Part of a small language model's weights.
Size: width 128, 2 heads of 64, MLP 512 xIELU, vocabulary 658, 9.11M parameters.
Training: a variant of Muon for these matrices, 175M tokens.
Each number is 128 + 24 x the weight over its row's rms, rounded and kept within 0 to 255. Layers, rows and columns count from 0. The size above them is the row's rms in percent of the matrix's.

# layer 9 attention key, 128x128, rms 0.126, rows 92-104, columns 0-127
size [ 95  93  95  94  99  91  88  97  93  89  92  81 106]
[[121 107 173 118 164  98 120 175 136 114  92 104  90 168 101 104 153 108 137 133  90 109 144  98 100  83 125 147 147 126  64 140 112 148 125 112 123 122 100 119 142 170  78 147 120 112 148 134 163 167 102 169 135  91 103 118 128 173 160 134 111 152 125 112 151 150 155 161 133  98 132 174 131 100 158 100 143 144 123 122 151 135 136 167 130 114  94 125 155 134 135 133 105 158  83 114 146 145 108 155  97 150 110 123 131 121 122 149 131  96 147 149 109 100 146 117 112 110 136 139 147  88 140 142 156 133 147 158]
 [210  91  90 144 122 109 124  99  95 138 130 106 124 132 132 161 153 133 139 157 153 110 146 157 105 123 122 127 146 108 143 142 183 114 109 123 101 150 130 148 167 116 104 137 146 127  92 104 154  99 116 148 149 128 105 170 152 126 123 140 130 114 138 167 106 153 124  81 185 137 143  80 149 103  81 108 130 139 104 139 105  83 154 132  84 149 112 120 139 130 129 115 105 118 116 130 109 108 137 113 145  78 132 144 129 130 173 149 142 119 105 148 133 145 153 169 146 105  73 105 155 140 131 131 109 127 112 148]
 [100 108 102  92 126 130 150 151 199 126 126 112 127 138 132 127 119 105 144 134 157 128 145 133 141 141 109 127 136 110 133 130  98 131 152 189  75 141  90 146 155 129 192 112 136 119  92 132  98 130 119 140 143  89 145 135 124 120 121 163 146 145 134 105 157 144 141 110 105  97 117 104 134 135 140  98 100 137 144 111 147  83 134 144  98 179 117 132 108 124 129 141 117 130 120 153 166 124  98 115 114  98 122 171 154 133 120 162 101 137 110  88 120 122 141 172 125  83 117 172  92 150 108 108 188 104 142 164]
 [100 167 118 129 132 131 133 168 133 105 133 102 136 118 118 127 146 150 121 110 147 165  95 139  65 147 151 106 120 133 140  79 148 122 114  60 145 147 146 127 139 113 127 174 125 187 121 156 125 109 166  84 125 118 161 113 154 120  95 110 113  61 100  95 172 119 130 162 141 126 131 125 108 128 147 149 129 163  98 123 147 152 174 130 120 107 128 117 115 143 131 122 136 128 147 150 121 147 124  82 123 138 143 135 134 131 109  83 130 141 120 125 171 158 117 138 148  68 133 144 145  80 101 140 106 147 131 119]
 [132 125  90 107 136 105 150 122 130  93 114 143 123 126 153 113 136 119 125 126 143 149 143 121 138 143 124 127 152  73 150 123  87  96 185 169 133 126 102 148 141 113 167 104 132 133 128 118 124 125 134 108 109 137 157  96 134  95 183 135 141 138 121 166 147  90 118 111 108 173 127  87 152 130  82 125 146  91 149  92  76 188  99 120 120 133 167 138 100  92 172 157 124 113 125 127  85 133 131 138 152 144 120  88 157 127  89 139 103 149 156 120 140 106  87 130 164 148 146 115 155 130 135 164 102 124 125 120]
 [107  88 131 130 135 106 144 122 132 147  81 139 109 156  98 128 113 106 146 112  82 160  51 162 157 136 141  91 144 128 145 128 127 177 103 135 115 190 117 140 124 139 137 103 153 139 100 133 103 145 122 128 139 126 121 155 137 127 106 138 132 120 106 104 103 178 120  91 121  88 151 147 100 118 133 124 171 167 168 139 166 144 125 112 125 162 155 160 131 140 130  81 149 132 138 123 135 123 125 166 128  82  99  88 140 102 179 144 165 135  97 113 104 125 134 128 120 121  92 120 153 122 118  91 153 131 118 141]
 [121 120 107 131 126 119 111 127 139 128 117 104 132 142 102 110 135 101 118 108 178 110 107 107 129 112  90 116 132 125 178 148 179 122 142 105 117  65 155 143 164 102 134  99 138 125 152 132 143 103  99 125 132  96 111 119  90 150 182 169 123 149 135 180 140 108 134 127 113 140 133 155 168 131 118 154  95 108 113 124  96 147  95 152 141 106 164 145 169  93 112 114 162 139 118 141 124 158 113  99 118 154 107 107 145 136  83 146 101  77 116 128 149 107 129 122 143 144 104 167 165 124 110 158 176 168 136 143]
 [109 152 154 129 129 141 113 144 173 134 126 135 123 139 124 113  96 141 152 102 114 147 121 136 131 157  98 122 114  93 104 158 112 133 148 138 155 154 169 126 139 100 133  73 128 141 150 132 114 190 128  86 128  99 164 131 115 123 105 152 140 123 133 130 123 145 129 142 131 107 149 106 127 172 129  75 140  82 134 120 142 112 135 106  84 112  96 114 134 111 131 174 179 136 118 130 137 100 130 135 177 113 126 166 141 121  69  92 131 125 129 129 173  81 139 120  95 113 115 195 114 158 149 109 116  96 139 159]
 [144 133 105 108 126 144 147  93 123 134 155 102 132 136 127 153 143 158 128 103  98 120 153 130 160 125 118 114 131  90  73 137 122  99 130 141 125 142 107 109 125 135 139 138 101 108 110 130 130 152 154 150 137 126 124 134 144 184 130 107 143 131 157 141 163 129 134 124 148 118 114 157 172 167 120 149  96 112 130  95 133  91 113  43 119 158 163 131 177 152  78 150 108 133 118 146 112 103 131  97 113 151 112 167 124 141  79 156 110 138 165 177 138 154 142 126 113  76 170 129 122 126 136 109 141 112 116  75]
 [ 98 100 113 128 150 145  86 141 157 160 174  94 149 107 137 173 116  76 143 147 111 122 127 109 134 127 118 123 110 145  96 144 156 134  80 135 100 141 113 124 156 151 172  90 105 147 106 131 107 114 124 157  83 165  97 154 124 158 118 125 136 134 150 112 144 129 117 125 146 113 133 126 105 138 112 138 123 143 142 143 150 122  84 141 130 131  65 153 134 152 103 129 111 121 203 123 128 123 162 133 127 120 121 115 186 118 126 128 165  78 146 145 134 118 135 112 141 150 109 164 102  98  74 150 154 113  97 120]
 [130 100  93 143 120 149  76 114 147 114 131 171  97 127 168  86  86 126 130 122  86 132 138 123 137 107 152 140 141 105 133 103 118 138  97 138 187 121 135 131 149 120 139 102 142 145 120 145 114 102 154 119 101 137 128 107 153 117 102 123 114 104 169 145 112 153 154 122 161 109 150 193 177 117 148 108 143 134 202 139 109 121 132 143 140  94 124 156 134 154 157 136 115 106  98 132 167 130 113 140 122 176 143 123 150  88  89 110 123 104 128  88 180 108 143 115 110 136 148  99 107 107 113 104 124 103 129 131]
 [134 122 128 145 143 102 143 116 136  93 144 135  89 100 141 139  95 128 115 121 110 154 104 131  77 104 137 164 114 123  87 120 143 114 126 138 153 148  89 140 119 213 117 109 145 119 101 115 164 150  96 114 140 114 145 111 133 141 159 123  89 121 137 136 145  99 137 109  90 128 142 130 118 107 153 135 150 147 110 101 143 180 129 137  91 146  82 134 147 125 139 130  62 163 106 144 121 108 175  92 130 153 105 140 146 124 118 154 156  95 176 170 151 108 134 136 137 153 139 136 151 100 119 176 127 130 105  99]
 [145 126 121 113  96 137 144 144 158 107  83 139 117 105 125 124 141 111 114 145 116 106  91 161 134 131  86 112 119 120 110  91 187 127 107  99 114 100 120 145 125 111 142 164 129 142 160 160 210 112 111 154 141  87 133 118 111 130 173 105 101 170 139 109 136 126 154 114  80 138 176 119 162 104 157 111 149 121 115 103 115 148 158 113 100 107 133 137 215 131  92  95 131 129 143 126 154 106 106 151 131 128 122 107 134 121 134 111 162 117 111 127 127 149 128 158 106 124 156 125 126 141 113 158 168 127 119 115]]
# layer 9 attention query, 128x128, rms 0.116, rows 93-104, columns 0-127
size [ 91  91  96  97  95  84  83  84  87  93  80  91]
[[120 155 127 133 159 136 144 139 113  61 146 136 162 137 115 134 158 142 131 133 106 169 109 146 103  99 134 130 167 181 119 103 114 118 173 144 134  96 117  84 121 149 141  96 130 101 139 141 103 175 157 116  46 177 139 146 133 139 116 153 151 139 155 106 106 138 155 134 136 112  97 139 140 113 108 127 142 138 128 111 121 163  87 128 118 148 129 121 129 163 108 185 148 128 106 134 119 122 117 139 122 138 103 101 125  72  88 113 142 118 124 140 171 127 103 127  99 124 109 135  98 118 180  94 110 120 114 120]
 [162 151 132 130 171 112  72 123 118 167 133 151 130 129 120 125 125 184 126 102 119 118  98 124 106  98 136 148 115 144 138 158 177  99 141  93 113 110 105 128 119 138  92 120 178  97 150 141 131 154 127 117 134 124  65 161 136 154 154 121 123 120  93  94 102 112 146 107  95 142 163 146  90 105 121 162 153 116 117 108 119 145 121  96 164 165 128  96  96 144 125 125 103 119 120 103 100 161 127 105 124 108 127  87 172 154 118 103 162 144 177 164 167 165 131 127 102 131 133 106 147 130 130 138 118 146 142 110]
 [113 126 173  78 118 100 105 137 107 114  96 140  98 149 104 130 101 107 129 104 130  96 157 150 205 153 126 153 112 117 136 158 122 151 124 118 145 123 128 217 100 117 147 112  93 115 106 131 135 130  67 162 139 116 110 147 116 110 135  91 144 130  99 168 103 119  93 149 101 169 124 137 171 103 139 120  86 112 111 104 116 116 169 138 126 140 152 160 147 103 123  92 141 151 118 140 130 162 152 142 112 166 145  94 125 126 128 120 131 143 133 116 140 134 117 162 145 124 132 111 119 154  91 111 145 132 141 138]
 [146 137 144 102 151 136 117 178 111 133 128 133 114 122 108 116 107 143 151 114 153  99 144 140 124 131 109 148 129 106 164 122 154 118 121 136 130 118 113 138 157 122  87 115 107 108 138 167  90 118 130 168 121 126 139 133 135 101  91 170 112 163 162 116 193 120 123 166 137 128 133  88  87 171 145 108 131 156 122 153 172  69 139 113 100  94 124 118 121 131  94  91 168 127 114  94 172 102 129 128 128 125 137 130 166 169 146 110 135 100 133 150 144  89 126  88 112 149 126  99 132 130 137  85 179 135 107  94]
 [144 154 174 147 125 106  94 157 149 124 179 174  87  79 122 123 136 121  90 108 141 165 145 112  89 130 154 116  87 117 132 159 177 122 135 123 155 101 149 113 122 112 159 107 129 149 102 100 132 148  92  92 161 148 171 106 117 153 156 122 131  78 138 140 109 135 146 129 123 129 111 128 161 112 138 113 175 169 124 110 127 156 177 163 142 106 112 104 140 170  87 140 114 149 125 133 137 115  99 141 151 111 117 112 124 111 124 124 119 114  77 122 121 146 124 134 111  75 129 113 144 127 141 149  91 105 125 109]
 [109 147  90 125 124 178  99 101 120 180 158 101 148 130 150 147 141 138 209 131 132 129 111 115 107 109 131 145 151 115 136 160 125 108 144 159 124 127 100 147 140 137  79 167 154 168 154 150 117 168 142 132  93 149 128 123 142 119  72  96 138 106 121 111 119 145 117 142 168 154  82 138 112 128 102  74 124  96 105 110 122 106 145 148 109 152 108  96 157 137 136 134 129 109 117 121 117  89 112 140 125 135 144 129 131 150 175 127 107 132 134 156  91 142 137  92 142 151 177 101 124  97 145 106 139  98 139 120]
 [148 150  79 114 107 111 125 124  84 134  90 122 161 140 128 152 136  96 123 114 130 104 149 115 129 119 141 171 142 125 149  72 119 131 103 152  51 132 111 143 145 130 147 139 147 102 108 147 117 103 151 114 151 150  92 138 140 147 146 147  78 106 122 108 107 116 112 133  79 114 184 115  92 136 140 168 100 153 118 141 113 156 159 134 138 126 151  80 142 134 154 145 103 132 139  98 111 142 150 124 126 150 126 114 133 132 143 102 111 143 137 165 123 141 133 165 142 168 117  88 149  64 107 154 169 153 135 132]
 [ 91 107 121 135 169 104 151 121 106 147 133 163 113 120 140  82  96 126  99 149 119 121 121  87 144 165 114 139 100 185 164 143 136 114 125 106 133 112 139  98 139 115 112 123 117 129 155 180 126 131 121 123 122 103 151 132 117 106 133 140 107 137  88 101 141 133 144 105 161  92 121 148 148 134 129 100 191 154 138 176 154 137  91 103 120  97 127 134 110 101 150  97 108  99  66 159  98 127 168 148 131 100 153 142 105 128 155 108 171 173 100 134 138 139 139 140 118 137 101 101 133  99 177 121 132 151 151 133]
 [158 140 114 160 122 146 167  81 136 118 126 127 130 103 200 130 165 185 144 117 167 141 131 160 132 110 156 114 142 128  95 110 143 124 126  84 138 124 139 111 115 116 108 129 121 113 147  88 164 140 139 137 147  78  98 157 148 121  91 102 125  93 132 136 119 152 106 133 132 123 131 156 115 138  82 171 140 123 101  90 134 150 127 138 148 163 160 108 133 152 168 138 110 103 103 106 169 123 121  90 100 104  83 138  85 135 150 126 141 148  97 131  86 182 109 132 114 149 154 138 132 116 114 141 102 122 141 133]
 [137 107 183 127 113  98 164 137 162 161 136 125 119 116 135 177 194 120 107 134 156 120 140 138 152 187  93  83 115 151 125 115 123 132 157 113 137 137 113 132 128 129 145 134 130 140 108 107 141 102  92 164 135  96 115 104 105 110  97 140 102 109 118 133 173 164 104 121  66 136 125 152 119 168 108 127 156 138 105 127 140 156 141 112 124 111 126 105 137 189 136 125 112  83 137  85 154 118 132  90  96 113 146 115 132 121 166  96 136 120 117 163 118 127 127 116  99  92 127 153 162 123 120 131 131 158  84 133]
 [157  75 100 147 114 136 128 122 110  93 149 138 132 117  90 151 153 113 122  86 128 149 124 144 138 169 139 117 113 171 138 134 113 139 110 118 178 105 125 107 184 100 123 129 103 120 149 125 132  93 143 143 170  93 132 138 127 106 171 139 157 161 133 140 101 129 126 150 125 131 137 155 124 129 108 149 110 163 127 122 103 123  91 134 127 133 156 162 155  97 125 115 180  86 120 109 118 137 136 148 125  81 110 162 146 126 150  94 114 130  89  94 109 147 137 128 151 159 123  95 131 153 165  40 127 125 107 138]
 [125 126 170 102 149 108 123 130 136 146 115 149  86 144 149 158  98  98 160 117 133 144 160  90 122 108 152 117 138 162 137 158 127 137 122  75  65 153  92 137 150 180 122 149 176 131 118 102 135 113 189 130 112 130  83 172 132 125 149 134 124 116  76 144  76 106 123 156 159 138 103 143 135 119 101 135 156 105 153 130 137 113 142 113 142 134 118 126 113 105 101 131 134 121 140 149 151 138 124  98 119 105 126 120 119 117 126 128  69 159 107 157 127 122 135 108 166 132 113 153 142 115 192 128 103 142 129  95]]